{
  "rope_fraction": 1.0,
  "bias": "none",
  "init": "uniform",
  "train_tokens": 287400000
}
Each number is 128 + 24 x the weight over its row's rms, rounded and kept within 0 to 255. Layers, rows and columns count from 0. The size above them is the row's rms in percent of the matrix's.

# layer 6 MLP up, 704x256, rms 0.0729, rows 644-678, columns 0-63
size [100  97 103 103  98  92 102  91 104  96  99 104 106  94 100 101  98 104  95 100 120 108 117  99  96  96  97  94  96  96  99 102  97 101  90]
[[114 111 145  90 135 152 136 140 164 153 113  92 173 125  80 133 139 112 102 140 126 105 113 123 119 141 136 121 141 158 140  78 106 171 120 141  99 117  76 139 114 153 117 130 131 155 146 139 149 107 113 125 112 190 101 157 119 140 139 132  84 136 154  89]
 [126 136 148  97 150  91 125 161 130 113 141 155 156 175 156 148 101 150 144 120 132 154 156 126 141  93 127 121 104 132  68 102 143 146 102 122 112 101 123 118 108 113  96 169 134 121 133 151  86  91 145 141 119 122 118  84 115 132 114 138 128 142 146 169]
 [150 155 133 122 167 118 151 113 123 129 135 122 120 112 141 132 116 145 131 149 160 136 125 132 114 173 104 130 136 146 161 106 167 171 161 122 169 102 102 145 110 157 128 109 112 141 125 115 154 144 151 146 114 170 113 173 102 132 143 147  79 143 169 123]
 [120  93 118 123 170  89 131 139 121  99 121 138 115 137 110 102 117 158 111 166 136 123 162 151 117  84 138 116 128 124 170 101 156 102 137 134  80 144 113 124 148 151 124 136 114 179 181  98 107 167 162  99  99 154  78 125 122 167 124 150 130 136  93 119]
 [103 135 113 134 141 149 147 144 103 103 115 167 105 136 116 124 116 109 178 144 129  89 128 106 121 145 165 135 149 143 115 175 115 144 154 109 121 142 138 109 122 120 122 106 148 108 157  97 136 138 145 121 138 162 134 151 135 129 140 159 126 181 109 100]
 [110  98 121 126 129 113 132  83  89 135 101 135 105 127 112 130 104 148 127 135 116 143 112 143 145 150 122 114 166 160 147 125  95  61 151 126 130  96 143  67 136 111 113 110 113 138 145  95 138  85 102 111 109 119 116 130 103 101 104 113 148  82 145 119]
 [164 130 104 152  92 110 119 148 117 156  89 123 111 145  76 105 158 130  75 172 123 141 113 186 117 166 117 108 101 186 128 138 159 139 118 147 108 133  89  97 117 149  89 134 168 138 123 164  92 148 143  88 110 142 148 146  98 143 111 175 119 150 142 136]
 [104 144 132 114  83 162  94 119 104 118 142 134  88 115 192 130 119 108 106 129 156  91 163 101  82 145 116 112 131 124 113 160 112 111 121 117 121 164 149  95 116 131 125 125 106 150 160 107 119 158 173 133 104 165 156 110 127 169 117 122 117 146 135 138]
 [143 112 183 150 110 151 138 148  95  93 107 154  94 123 141 179 174 141 102  90 148 158 130  98 115 110 136 107 127 161 167 122 126 194 142 116 142 132  77 120 112 101 137 123 133 152 114 148 111 108 168 121 151 147 127 119 135  93 106 137 110 116 117 124]
 [118 144  85 120 121 115 192 168  84 107 149  98 147 108 152 113 116 100 125 108 143 112 135 114 115 138  84  96 163  99 107 140 120 143 108 110 117 155 120 120 109 129  92 120 113 113 195 156 130 124 129 164 152 127 131 129 136 111 130 137 109 131 156 117]
 [120 142  99 135 151 112 147 133 166 133 103 192 105 119 137  82 126 106 119 125  83 163 166 159 126 124 101 138 153 115 172 115 158 150 108 126 105 136 168 118 157 150 106 127 172 133 110 143 140 155 124 108 121 110 140 125 161 135 156 121 118 131 110 117]
 [114 124 152 132 126 118 174 104 124 110 143 154 120  85 125 116 154 127 111 138 160 152 137 154 100 130 141 128 128 124  95 141 122 178 145 148  88 123 109 172 141 125  41 121 155 106 145 140 176 120  98 163 132 135 124 112 135 147 117 121 147 157 121 120]
 [140 139 109 137 162 130 154 139  76 140 155 125 140 142 173 143 145 128 113 108 126 131 137 145 113 127 112 129  76 106 169 139 146 113 118 155 138 153  91 125 147 139 163 149 103 117 104 140 104 120 158 153 106 109  99 103 129 118 145 128 165 106 143 107]
 [203 104 100 124 147 123 164 102 108 134 112 116 117 145 160  91 123 145 119 154 126 138 119 130 108  94 110 113 118 154 169 147 102 143 140 138 113 103 109 118 144 102 104 124 102 128 126 109 126 103 136  96 145 126 140  98 138 133 138 155  96 190 120  79]
 [135 126 148 130 119 120 134 143 114 153 135 167 107 125 126 120 108 120 158 137 144  98 111 138 144 125 113 155 101 132 125 110 131 157 135 121 127 140 109 116 122 146 101  95  79 121 166 154 143  99 104 175 140 110 168 129  65 147 112 134 137 127  97 133]
 [130 131 146 162 168 141 127 115 107 147 114 119 165 123 160 198 183 119 136 138 116  94 116 125 111 112 128 155 150 138 132 134 139 111 148 108  87 136 124 127 127 166 128 112 120 181 183  94 131  94 108 156 138 141 133 150 132 137 119 121 129 138 142 139]
 [133 143 115  83 105 145 147 104 144  99 121 132 129 151 114 144 122 105 153 105 123 134 109 158 111 152 163 114 107 103 132 113 131 126 137 196 128 145 191 134 155 125 111  88 112 112 111 153  99 143 117 134 165 122 110 131 163  88 125 135 166 133 117 161]
 [167 115 121 134 132 151 114 124 175 103  94 129 159 128 122 104 121  82 130 147 104 124  64 125 125 140 145 111 127 164 123 144  60 122 106 108 132  96 123 114  81 131 111 135  81 138 134 104 114  88 120 123 139  81  99 133 130 135 118 149 171 164 133 142]
 [141 170  98 156 125 120 108 147 109 106 114 128 171 146 143 113  90 124 127 122 125 133  66 154 123 133 114 128 144 105 114 175 109 148 109 131 100 123 167  99 122  84 137 129 160 127 145 116 126 125 143 122 153 125 119 135 131 143 113 152 154  81 169 182]
 [ 78 127 124 135 159 169 160 140 128 164 119 151 140 103 158 154 138 138 118 104 129 157 119 114 117 105 109 166  91  93 166 117 124 129 125 162 152 143 128 130 131  77 128 128  94 137 126 119 102 147  78 100 119 106 130 139 141  84 174 159 131 138 112 114]
 [131 104 124 144 145 142 133 128 146 160 151 133 160 140 122 137 100 173 177 116  78 132 112 137 114 156 141 145 118  99 113 172 108 170 131 127 120 116 152 123 140 156 167  53 125 126 133 105 140 140 112 123 161  74 140 128 151 134 151 134 126 122 115 115]
 [130 138 130 183 102 128 128  77 117 115 141  94 114 122  91 113 116 148  75 158 141 174 101 165  94 132 127 130 118 154 145 135 158 180 104 115 101 157 152 144 117 135 124 102 144  80 123 121 131 116 134 132 138 107 161 120  99 154 106 109 125 151 172  74]
 [104 115 129  90 120 122 139 170 139 157 102  90 137 146 100 121  79 104 140 174 206 120 128  98 126 150 106  93  94 141 160 145 118 113 104 122 102 150 140  97 140 142 112 112 121 161 158 128 163 145 137 144 144 130 175 124 141 152 136 128 138 157 125  77]
 [151 122 144  94 103 106 114 118 123 108  99 156 118 132 129 138  85 127 179 142 118 151 125 104 118 129 113 185 122 132  80 103 143 152  72 172 141 134  95 151 112  99 122 112 155 135 113 111 148 124 115 151  99 109 114 111  92 134 179 126  78 132 111 157]
 [116 110 103 144 142 116 163 129 131 116 109 113 140 146 117  92 121 107 131 140 145 110 131  46 121 138 150 127 159 117 127 130 107 113 110 137 108 121 141  96 123  96 158  73 130  85  94 138 132 136 112 109 139 122 102 120 158 105 146 125 148 169 108 153]
 [ 94 146 126 107 126 136 106 120 147 118 143 158 161 147 130 144 110  87 131 150  81 146 164 132 138 147 118  94 131 118 120 133 126 107 150 134 150 118 128 139 128 123  88 131 143 114 136 133 104 107 139 116 152 159  85 141 145 180 144 133 171 129 146  96]
 [157  74  94 110 108 166 121 185 136 106  68 128 172 120 112 107 130 135 133 113 118 135 160  97  79 114 103 141  85 135 129 120 103  87  99 133 118 112 146 139 141 130 119 123 158 147 111 136 113  76 106 142 133  96 103 118 109 155 128 134  87 177 129 156]
 [119 127 126  84 135 121 112 121 116 136 136 111 145 150 129 122 152 119 109 111 127 102 113 170 179 121 151 135 139 148 151 132 161  69 108 168  97 161 165 129 111 147 138 142 133 157  86 126 123 137 134 130 123 159 134 146 177 105 123 155 150 137 148 159]
 [175 144 120 122 136 162 128 140 153 145 158  74  93 123 101 103 127 140 114 130 134 115 123 160 129  75 125  90 170 133 119 154 127 129 148 107 119 120 128 110 139 128 114 163 168 116 128 105 120 139 154 136 141 147 160 135 123 149 133 137 129 135 104 101]
 [121 112 123  94 130 159  98 188 129  75 120  82 134  87 165 108 135 110 109  93 151 137  95  94 175  96 136 115 102 145  89 138 163 135 117 118 120 112 159  90 132 116 110 126 147 143  82 108 151 147 134 119 128 125 132 133 116 161 110 160 127 136 137 122]
 [123 131 122  88 113 110 121  95 148 136 140 143 118 156 138 116 176 154 140 146 154  92 140 154 125 165  99 106 126 100 131 128 126 109 136 117 171 106 125 107 113 153 178 113 128 132 112 147 109 156 122 139 136 119  95 142 115 151 134 111 108 134 192 101]
 [109 130 134 136 116 115 139 169 120 142  97 145 122 131 149 148 110  87 138 118 109 168 131 109  71 121 121 127 137 110 153 166 115 143 139 132 102 122 131 103 104 106 124  94  91 150 176  95 137 166 130 102 167 123 150 147 119 146 140  84 144 164 162 123]
 [102 172 155 145 148 124  87 131 119 129 127 141 142 103 160  75 101 135  89 136 137 115 163 128 172 136 114  97 131 109 125 138 140 139  70  90 105 130 103  79 170 112 143 144  72 143 106 134 110 126 133 128 114 150 129 119 131 154 145 137 139 120 110 170]
 [114  97  71 116 139 152 127 156 147 124  98 115  98 125 164 173 120 163 146 116 100 159 113 100 130 126 119 106 176 154 122 127  94 125 106 116  99 144 125 148 128 149 110 138 130 109 122 114 148 128 149 186  74 154 108 116 115 141 143 146 149 110  80 164]
 [134 146 124 124 169 144 125 107 132 124 138 125 101  75 149 164 131 143  75 117 144  76 146 153  77 148 166 144 125 126 118  91 136 132 161 124 171 122 133 126 124 132 183 104 130 125 158 114 135  64 119 121 142  91  98 105 120 108 154 111 146 185 120  66]]
# layer 6 MLP down (transposed), 704x256, rms 0.102, rows 644-678, columns 0-63
size [104 103  97 101  93  98 105  96 103  95  97 107  96  97  96  95 103  98  99  97 106 114 107  97  99  98 102  92  97  92  89 103  96 104  98]
[[ 78 117 146 134 120 158 146 146 113 130 122 110  92 138 102 102 141 150 128 177 147 140 103 125 145 118 123 131  89 130 141 139 211 126 151 130 113 166 187  80 107 120 133 152 146 120  82 142 142 107  88 159  91 123 126 115 156  89 133 123 163 151 108 112]
 [137 142 134  65 200 110 116 120 139 154 109 131 116 137 152 101  89 120 143 123 120 148 105 120 117  94 149 133 108 169  90  95 130 163 149  96  85 115 119 134 147 143  85 112 124 116 122 129 108 170 153 122  85 129 190 134 145 161  87 152 143 118 135 122]
 [116 136 117 144 138 115 142 155 153 120 157 122 116 124 155 127 121 117 130 131 108 110 147 158 114 120 136 120 145 137 131 129 115 158 155 133 100 145 174 144 137 116 136 133 104 139 136  89 133  94 136 135 119 103 120 107 132 173 144  83  93 135 160 106]
 [134 141 151 148 103 106 150 118 144 110 190 110  76 120 151 148 117 106 133 102 149 126 117 110 114 138 105 136 132 116  59 150 135 126 125 140  96 100 146 110 152 134 110 126 142 102 113 132 105 128 124 138 142 152 117 116 131 150 140 190 105 127 105  98]
 [120 145  93 121 117  73 115 115 142 116 164 152 151 138 123 133 118 157 170 144 138 120 118 152 164 155 124 141 154 123 149 121 107 106 147 124 119 153 130 156 143 165 122 139 116 109 142 125 117 102  79  97  72 137 130 103 158  83 132 170 141 156  98 119]
 [144 125 186 106 155  52 177 113 126 147 121 102 102 141 159 145 133 102 178 139  94 106 173  75  95 128 123 123 133 163 143 108  83 135 118 129 153 104 100 146 125 134 133 113 137 113 135 139 130 132  99 135 152 117  93 156 153 152 133 111 113 123 126 146]
 [118 174 134 132  84 128 108 103 125 107 159 142  90 108 109 160 157 140  97 145 144 127 108 117 152 130  91 124 174 125 112  88 113 123 106 134 135 135 123 126 138 158 110 144 106 170 106 108  97 103 150 131 142 139 118 159 132 144 136 143 139  73 128 125]
 [ 86 139 151 108 114 102 108  89 111  94 159 145 119 141 133 118  72 126 155 106 149 121 130  84 158 147  94 128 119 142 127 114 138 118 126 174 122 141 122 149 138 144 121 104 129 123 114  98 134  93 118 124  95 144 119  75 105 165 105 155 140 122  93 124]
 [119 136 132 113 115 103 126 128 111 105 122 109 105 132 109 167 114 133 171 126 117 108 159 102 124 124 130 148 139 112 112 132 140  95 129 135 145 157 117 108  74 140 119 151 164 160 149  72 118 129 154  88 101 160 122  80 143 115 106 140 135  93 140 152]
 [107 124 104  67 140  93 119 124 143 110 159 175 103 139 130 142 153 159 149 119 146  86 159 113 122  96 149 125 144 118 104 136 143 161 120 135  93 149 169 166 135 122 167 120 116 189 144 110 116 120 145 136 135 152 139 148 119 121 104 117 110  91 117 103]
 [110 105  98 148 126 133 107 138 100 141 106 143 132 112 153 136 110 131 113 138 124 146 152 136 150 103 160 116 122 123 111  99 124 114 191  95 138  92 132 158 127 102 120 120 122 135 115 158  84  95 160 131 160 120 126 133 153 170 142 126 150 100 114 117]
 [136 152 157  84 112 132 143 141 147 129 124 101 147 108 132 118 112 106 135 103 122 188 128 157  79 170 154 155 135 130 130 110 141 127 143 109  94 147 121 131 150 131 147 116 120 145 126 126 160 116  94 158 137 124 164  86 133 180  98 119 122 143 141  91]
 [158 140 100 107  95  95 118  93 114 110 149 148 117 123 146 124 132 169 103 138 154 141 131 131 116 145 140 133 103 157 140 161 101 108 108 143 140 111  98 136 141 126 131  59 119 161 131 133 103  86 118 130 113 121 129 101 110 125  90  83 101 115 135 147]
 [124 123 158 105 158 148 143  74 154 129 119 109 116 117 105 137 186 153 107 146 116 126 143 167 150 114 116 107 115 124 166 107 115 169 180 162 110 122 113 115 116 104 134 144 186 155 112 108 117 136 117 146 128 114 138 157  87 117 111 112 132 143 132 172]
 [125 166 119 137 100  93 150 110 140 120 137  91 141  80 132  93 155 151  84 124 144 136 103 109 156 147 131 121 154 156 130  86  97 140 101 134 131 101 121  95 186 103  76 136 147 139 133 138 135 154 150 111 141 119 105 141 116 138 145 119 151 118 104 140]
 [125 124 135 134 111 121 142 105 167  97 111 173 145  96 116 112  82 112 141 107 124 117 132  99 107 126 124 159 148 153  91 171 115 198 126 145  94 129 103 124 132 143 133 126 115 127 133 123  62 168  53 149 116 145  90 113 160 109 144 127 128 123 121 135]
 [ 88 112 118 103 139 122 119 146 157 155 153 139 117 129 139 132 102 110 131 132 159 173 110 126 138 102 128 146  98  87 110 111 153 105 123 157 121 150 117  99 150 120 139 126 102 122 127 109 106 137 139 146  99 141 132 151 126 137 133 135 196  99 111 109]
 [144 152 107 141  82 171 150 126 145 159 117 112 121 114 139 154 138 139 143 131 114 109  66 119 118  67 115  99 172 136 127 129  76 146 155 178 164 145 144 112 121 131 130 122 137 108 118 131 121 100 142 122 127 103 149 129 109 145  88 137 149 150 120 127]
 [127  84  57 143 112 141 140  69 150  99 144 115 136 119 125 139 105 140 124 160 102 172 147 126 116 106 129  95 108 125 157 122 104 135 117 105 108 134 136 163 163 167 165 142 124 124 133 126  93 143 184 156 107 145 142 142 127 135 146 156 160 137 107 122]
 [127 112 116 136 189 179 141 119 135 122  69 141 147 104 134 162 109 118 120 119 117 144 130 110  88 118 116  86 148 145  92 106 138 110 142 117 113 113 117 115 142 102 105 142 123 177 125 105 138 134 151 133 141 116  81 140 134 157 109  80 125 168 127 124]
 [157 155 169 110 140 131  84  95 127 102  95 130 103 137 158  89 161 128 157 136 166 124 147  94 156 132 128 114 167 133 106 143 131 113  93 147  98 160 118 120 132 116 133 126 139 137 104 101 102 118 162 146 142 153 127 147 146 102 132 150 130 124 128 168]
 [145 136 142 113 153  90 124 113  91 131 123 103 125 196  87 134 112 134 117 135 117 171 101 101 163  95 117 103  92 102 133  85 150 104 143 102 130  99 110 119 184  98 138 184 182 123 126 129 122 103  79 127 116 174 133  86 133 108 161 123  95 140 161  62]
 [115  98 137 112 119 161 166 155 144 132 114 121  94 125  96  80 150 138 158 113 147 132 168 110 113 156 155 147 174 134 126 156 120 130 149 117 122 133 133 167 149  99 138 133  94 106 120 155 149 129 141 160 116 150 131  77 149 123  91 134 129 110 116 133]
 [111 123 117 159 136 130 107 133 106 138 129 109 171 140 136 153 123  88 162 120 156 131 129 109  89 146 119 136 123 112 131 104 122 118  91  73 180 158  92 117 115 135 179 149 143 129 115 147 107 112 108 107 137 130  97 133 118 152 152  95 143 126 135 120]
 [145 160 158  96 140 142 155 123 105 122 132 118 117 109 182 147 124 105 191 168  97 107 120  92  96 145 140 149 139 102 132 168 126 114 135 105 130  92 134 140 135 102 121 135 122 142 110 142  94 107 127 131 133  94 116 132 128 148 119 108 127 131 107 151]
 [129 107 114 114 112  96 124 132 107 171 126 115 110 107 106 136 114 102 146 131 161 130 129 132 130 102 116 141 136 117 107 117 127 119 132 106 136  95 141 151 108 139 133 108 121 113  75 110 120  98 202 154 140 165 122 126 111 108 143 104  79 102 121  85]
 [133  89 118 100 125 142 117 176 105 131 154 117 165 117 121 121 144 119 105 131 176  92 136  98 102  72  88 100 126 118 127 101 131  99 120 109 160 132 116 127 157 107 163 119 139 169 145 187 167  84 189 123 123  94  65 108 102 146 160 132 138 169 161 109]
 [109 162 126 141  97 147  99 133 121 120 149 104 153 122 152 129 136 142 126 108 125 113 130 151 138  71 128 156  81 104 158 116  86 137 131 123 114 124 121 148 112 102 141 134  88  89 113 103 110  90 106 145 130 166 113 128 187 148 158 108 118 133 117 118]
 [ 88  94 170 160 134 108 112 108 126 119 158 150 167 137 148 108 107 138 116 125 133  93  81  84 131 144 120 146 127 110 161 110 150 120 100 136 121 129 167 129 174 128 137  42 150  99 125 138 132  93 107  96 149 101 138 130 152 115 119 146 129 119 125 159]
 [120 162 128 140 123 130 132 170 160  69  75 129 123 102 154 126 139 173 119 124 129 109  93 134  79 137 100  93 165 176 111 117 131 131 110 128 126 172 146 172 156 189 136 112 178 105 157 153 125 118 138 117 133 121 133 125 123  84 133 108 155 139 136 151]
 [156 137 127 108 144 164 131 145 108 174 137 126 125 132 160 110 119 118 146 124 122 145 101  82 143  94 112 116 140 116 100 117 115 126 146 138 100  99 125 114 102 127 113 107 148 120  99 145 108  96 104 134  83 115 113  93  93 127 163 116 144 157 142 138]
 [174 144 113 171 143 153 141  99 156 127 143  96 150  93 167 138 170 141 111 144 150  72 162 123  92 162  96 124 129 124 101 147 183 101 142  89 148 128 135 170 110 122 122 124 124 154 157 129 101 113 149 137 133 110 146 126 118 100 129 125  99 104 135 164]
 [111 106 130  80 152 103  63 106 122 146  91 102 109 125 109 168 135 149 136 159 122 133 111 166  84 111 122 131 123  76 166 132 191 115 117 101 133  91  99 143 100 143  88 104 103 125 126 127 161 165 107 152 155 139 123 137 117 128 120 121 119 103 142 128]
 [123 110 127 126 159 111 101 133 138  73 124 185 159 139 148 172 111 130 149  94 139 116 140 131 118 132  88 104 135 102 125 143  84 138 105 131  90 125 103 132 106 118 120 168 101 134 120 131 144 136 122 177 111 117 128 115 108 130 113 116 120 136 117 161]
 [152 111 156 146 131 154  98 100 150 107  86 141 126  89 156 168 139 123  87 157 155 121 113 119 114 142 144 143 159 129 177 128 112 109 119 100 122 132 120 110 131  96 142 129 114 110 175 102 131 127 161 124 102 120 143 143 121 104 119  71 114 174 133 116]]
# layer 6 MLP gate, 704x256, rms 0.0751, rows 645-679, columns 0-63
size [ 96  98 103  99 101 102  93 103  99  98 106 104 100  97  91 107 100  98 101 151 111 119  99 101  90 105  91 107  95  90  93 103 103  96  96]
[[132 115 147 165 128 158 148 128 115 103 117 115 114 141  98 123 155 157 136 111 184 114 144 133 119 106 138 116 117  89 147 144  96 127 125 145 136 103 107 110 111 139 109 142 146 146 129 123 127 123 109 124 121 117 146 136 143 103 139  80 132 119 105  96]
 [132 165 124 137 130 105 148 124 121 146 131 105 143 135 103 133 152 163 123 140 111  98 105 136 124 107 135 126 141 119 117 121 150 109 142 110 120  85 141 112 124 115 108 134 146 130 168 137 140 104 108 101 128 103  98 129 166 119 182 111 135  75 157 148]
 [120 128 165 141 122 138 106 119 144 151  82 151 129 156 108  98 117  86 132 152 117 161 164 154 107 136  95 146 129 122 109 134 131 113 172 114 125 106 108 162 158  99 193 138 149 126 124 104 151 114 126 109 153 150 116 122 137 119 152 144 123 124 121  84]
 [ 90 126 131 116 142 131 102 168 124 136 143  97 163 124 129 114 130 156 150 108 116 139 147 140  95 121 119  95 140 103 123 132 145  81 156 139 164 126 142 150 127 127 165  59 128 104 102 160 128 197 113 131 112  91 154 117 105 112 104  98 138 118 104 171]
 [ 77 114  77 125 128 162 154 142 148 122 197 133 131 127 110 135 127 142  81 122 120 105 159 109 121 145 148 115 138 141 122 127 160  92 159 117 198  85 155 142 145 122 117 110 145 157  96 125 152 147 104 126 105 132 167  97 125 116 118 130 116 113  76 146]
 [131 139 139 108 156 100 116 166  75 118 147 102 178 183 143 111 162 173 159 116 185 121 123 148 157 146 156 154 113 124 154 119  97  71 110 122 132 104 103 163  90 130 102 155 118 119 158 142 132 150 124 145 140 153 146  65 133 139 125 111 163 160 109 141]
 [138 100 113 141 188 125 142  91 121  81  92 148 128 165 110 144 110 144 108 190  86 134 126 148 130 109  64 127 139 132 155 120 170 155 114 134 109  88 113 161 148 148 187 140 146 166 110 123 129 110 133 156 142  81 111 172 128 123 181 117 129 106 105 117]
 [154 111 134 139 130 126 185  85 121 124 100  59 156 151 109 115 125  90 138  95 118 173 149 187 166 104 129 111 144 109 141 129 157 138 127 140 133 129 129 133 104 171 156 113 159  96 134 121 156 136 112  52 116 115 137 130 137 136 148 112 142 119 138 107]
 [112 106 146 117 117  96 134 129 111 138 122 116 112 121 123 131 136 170  80 156 131 144 128 139 172 119 138 150 144 113 121  67 165 104  92 135 153 122 125 129  99 137  92 130 133 167 110 110 134 137  99 129 135 108 136 165 146 145 128 116 161  77 134 127]
 [133 124 155 138 136 129 148 131 108 130 132 113  65 117 122 154 118 151 118 109 176 136 103 109 117 122 124 121  81 132 117  90 154 102 143  89 146 127 117 157 143 155 125 124 129 112 127 159 127  87 169  89 109 105 111 153 149 132  93 145 125 126 138 130]
 [147 122 129 115 163 187 115 136 140 148 142 127 117  92 173 111 166 154 114 135 112 139 130 158  89 118 153 131 112 101 160 127 175 105 134 122 111 130 127 127 126 146 178 132  98 138 132 150  80 111 114 140 116 126 106 126 129 151 139 120 160 153 167  93]
 [134 116 109 143 114 149 117 139  97 118  67 125 155 124  94  96 111 124 113 149 114 131 127 139 224 148  84 142 123 137 159 111 109 136  93 175 184 113 131 122 101 125  67 115  56 138 146 109 138 141 137 129  90 126 107 126 116  96 163 129 130 119 164  88]
 [159 125 149 121 164 176 100 141 119 165 123 122 162 157 142 134 107  89 121 144 122 166 125 127  65 113 161 140 170 151 124 112 111 127 148 109  95 119  95  99 143  97 119 134 202 119 110 114 141 132 126 125 139  87 157 110 122 152 142  99 147 132 163 126]
 [ 96 140 139 143 143 146 131 128 107  84 146  97 154 117 128 105 102 162  59 117 126 155 133 125 119 138 130 125 132 180 125 131 129 133 134  81 148 158 142 114  92 152  90 140 147 121 111 135 137  85 134 142 120 101 131  84 120 173  90 123 174  99 136 127]
 [167 144 145 116 144 124  99 124 118 100 103 138  92 157  98  88 140 147 144 128 157 140 134 109 102  97 144  97 121 109 133 102 153  86 121  77 112 130 155 122 117 118 149 141 106 139 120 138 138 130 137 107 162 138 134 152 123 111 151 118 161 142 127 146]
 [120 136 110 137 157 122 120 102 114 131 135 100 126 132 111 139 127 146 107 149 137 150 167 129 134 116 130 125 105 172 100 139 126 167  84  90 128 105 113 135 134 141  93 165 146  88 119 120 109 136 124 124 129 136 119 106 141 156 120 116 130 148 137  92]
 [135 120 124 148 122 140  96 131 145 114 104 126 122 131 150 121 130 132 134 143 127 126  94 106 131 145 120 105 124 128 137 143 158 107  92 106 122 110 107 155 188 111 106 160 137 119 102 138 121 127 145  80 168 116 132 134 149 116 128 153 141 134 113 151]
 [135  88 118 139  96 150 136 115 132 160 141 121  98 174 163 119 130 123 135 161 137 150 134 119 111  97 158 135 123 130 174 102 125 118 181 135 150 134 117 138 130  80  99 139 171 140 128 164 103 137 109 136 102 137 132 150  90 123 177 124 104 194  77 111]
 [133  95 133 130 136 128 149 140  89 110 121 180 147 113 156 134 100 117 144  67  82 138 135 103 132 118  95  50 133 121 108 111 173 127 117 134 134 106 100 160 174 148 128 156 118 128 132 130 132 114 116 108  99  89 105 100 136 159 130 122  99  80 152 146]
 [126 133 146 104 162 156  94 156 119 165 180 114 156 136 136 155 144 110 127 113 121 145 109 144 143 131 146 159  81 151 147 108 117 132 143 126 112 117 131 128 132  89 123 121  92 170 161 147 129 126 120 148 154 128 157 102 159  86 151 121 108 104 130  83]
 [124 129 122 151  98 160 128  97 163 133 150 120 134 156 138 154 138 135 128 132 126 131 120 115 136  89 124 105 146  93 150  97 102 100 133 129 114 103  89  89  74 152 144 147 146 125 111 142 138 110 116 167 116 124 133 124 142 122  89 144 135 127 112  91]
 [125 102  83 114 124 131 142 138  96 142 111 102 114 162 116 140 151 142 153  97  99  91  88 166 110 142  97 118 135 144 144 137 162 121 138  83 126 124 105 172 112 149 107 154 124  98 111 164 125 106 128  89  87  98 103 163 136 110 128 142 125 127 157 151]
 [181 114 110 205 152 111  55 105 141 105 130 139 136 159 113 138 173 152 130 100 137  99 163 112 111 117 121 131 130 112 139 118 138 122 161 163 145 143 104 134 107 137 116 129 140 137 144 126 129 114 149  90 113 121 164 150 101  89 119 155 144 147 190  83]
 [121  97 112 157 171  99 167 126 136 131 151 136 147 131 111 209 188  96 138 115 122 108 173 122 116 174 133 121 127 146  91 147 137 119 135  69 153 142  92 147  86 122 127 132 162 110 125 136 113 149  99  85 137 142 115 159 120 156  95 123 109 149 112 110]
 [100  87 132 167  68 140 126 125  90 148 130  72 104 119 110 134 177 119 123 103 111 113  76 176 114  81 140 101 143 132 145 126  66 145 134 115 159 127 144 127 135 160 144 128 163 126 129 129 112 158 118 112 128 154 138 114  89 117 126 112 147 112 121 170]
 [115 125 119 156 149 130 115 135 118 108 177 142 125 100 154 170 102 109 126 167  97 108 124 108 150 136 118 133 144 155 154 127 160 130  88 130 132 132 150 121  69 164 118 140 100 124  98 128 172 120 133 132 133  95 111 162 119 152 105 108 118 169 147 109]
 [112 111 150 128 160 171 140 141 126 164 147 125 145 139 128 139 133 117  67 138 138 155 102 139 156 127 143 122 118 122 167 113 159 141 112  96 174 158 150 113 121 168 104 118 164 159 128 197 138 148 166 133  74 126 128 115 109 119 126 134 145 106  98  96]
 [151 128 100 108 116 156 114 108 118 114 152 157 158 112 101 111 145 143 128 125 158  83 138 143 132 124 124 137 103 112 141 114 193  86 115 171 122  82 146 132 133  82 119 108 168 161 118 133 176 127 133 127 136  97 138 122  85  82 131 129 103 115 102 150]
 [ 80 144 129 117 155 129 141 127 136 105 181  94 103  92 151 131 114 158 133 163 149  76 100 141  96 122 131 127 120 151 112 124 154  67 118 123 107 122  89 133 140 120 136 144 121 113 160 103 147 127 149 146 134 144 151 139 192 100 138  97 105 150 124 133]
 [132 123 140 127 158 134 145 124 144 125 123  77  77 145 112 117 125 138 116 141 135 150 120 120 105  98 141 154 124 160  93 156  95 147  93 134  74 127 133  73 121 132 127 131  90 150 146 105 129 129 160 138 137 117  94 107  85  81 122 120 150 137 160 148]
 [141  91 131 116 105 143 148 152  99 172 135  97 136  96 111 139 143 129 113 183 122 152 116 150  97 141 155 159 145 101 159 125  98  92 102 167 115 110 129 116 125 114 115 122 161 121 121 153 149 128 168 112 144 127 113 113 101 134 140 121 125 140 127  85]
 [128 177  96 137 157 163 136  96 154 145 125 135 137 181 151 105 140 120 130 106 130 107 157 148 117 169 133 152 154 138 194 133 142 115 126 131 149 129 101 129 130 105 105 131 128 106 148 115 129 119 124 136 126 139 152  94 140 109 140 138 149 175 180  91]
 [108 125 141  90 104 106 103 135 120 179 117 112 152 138 145 112 121 114 156 145 133 167 116 131 150 109  77 107 118  78  95 138 110 122 117 119 138 127 125 134 184 127 152 116 121 124 141 123 107 107  85  95 147 114 118 161 141 152 139 142 108 149  91 114]
 [144 146 117 157 143 117 129 115 122 145 151  90 110 140 125 144 160 121 119 133 190 105 121 152  68 128 127  99 140 113 123  99 137 178 110 132 157 118 162 119 102 141 149  98  89 165  86  80 184  67 115 144 116 124  78  98 133 130 161 114 123 161 128 100]
 [ 73 153 136 130 120 149 123 130 155 131 133 105 112 116 165 107 152 113  87 101 187 148  94  89 152 140 166 132 127  87 106 131 126 125 152 126 154 108 148 125 153  95 128 148 149 158 116 123 143 146 152 113 123 184 117  95 152 143  96  99  97 117  82 101]]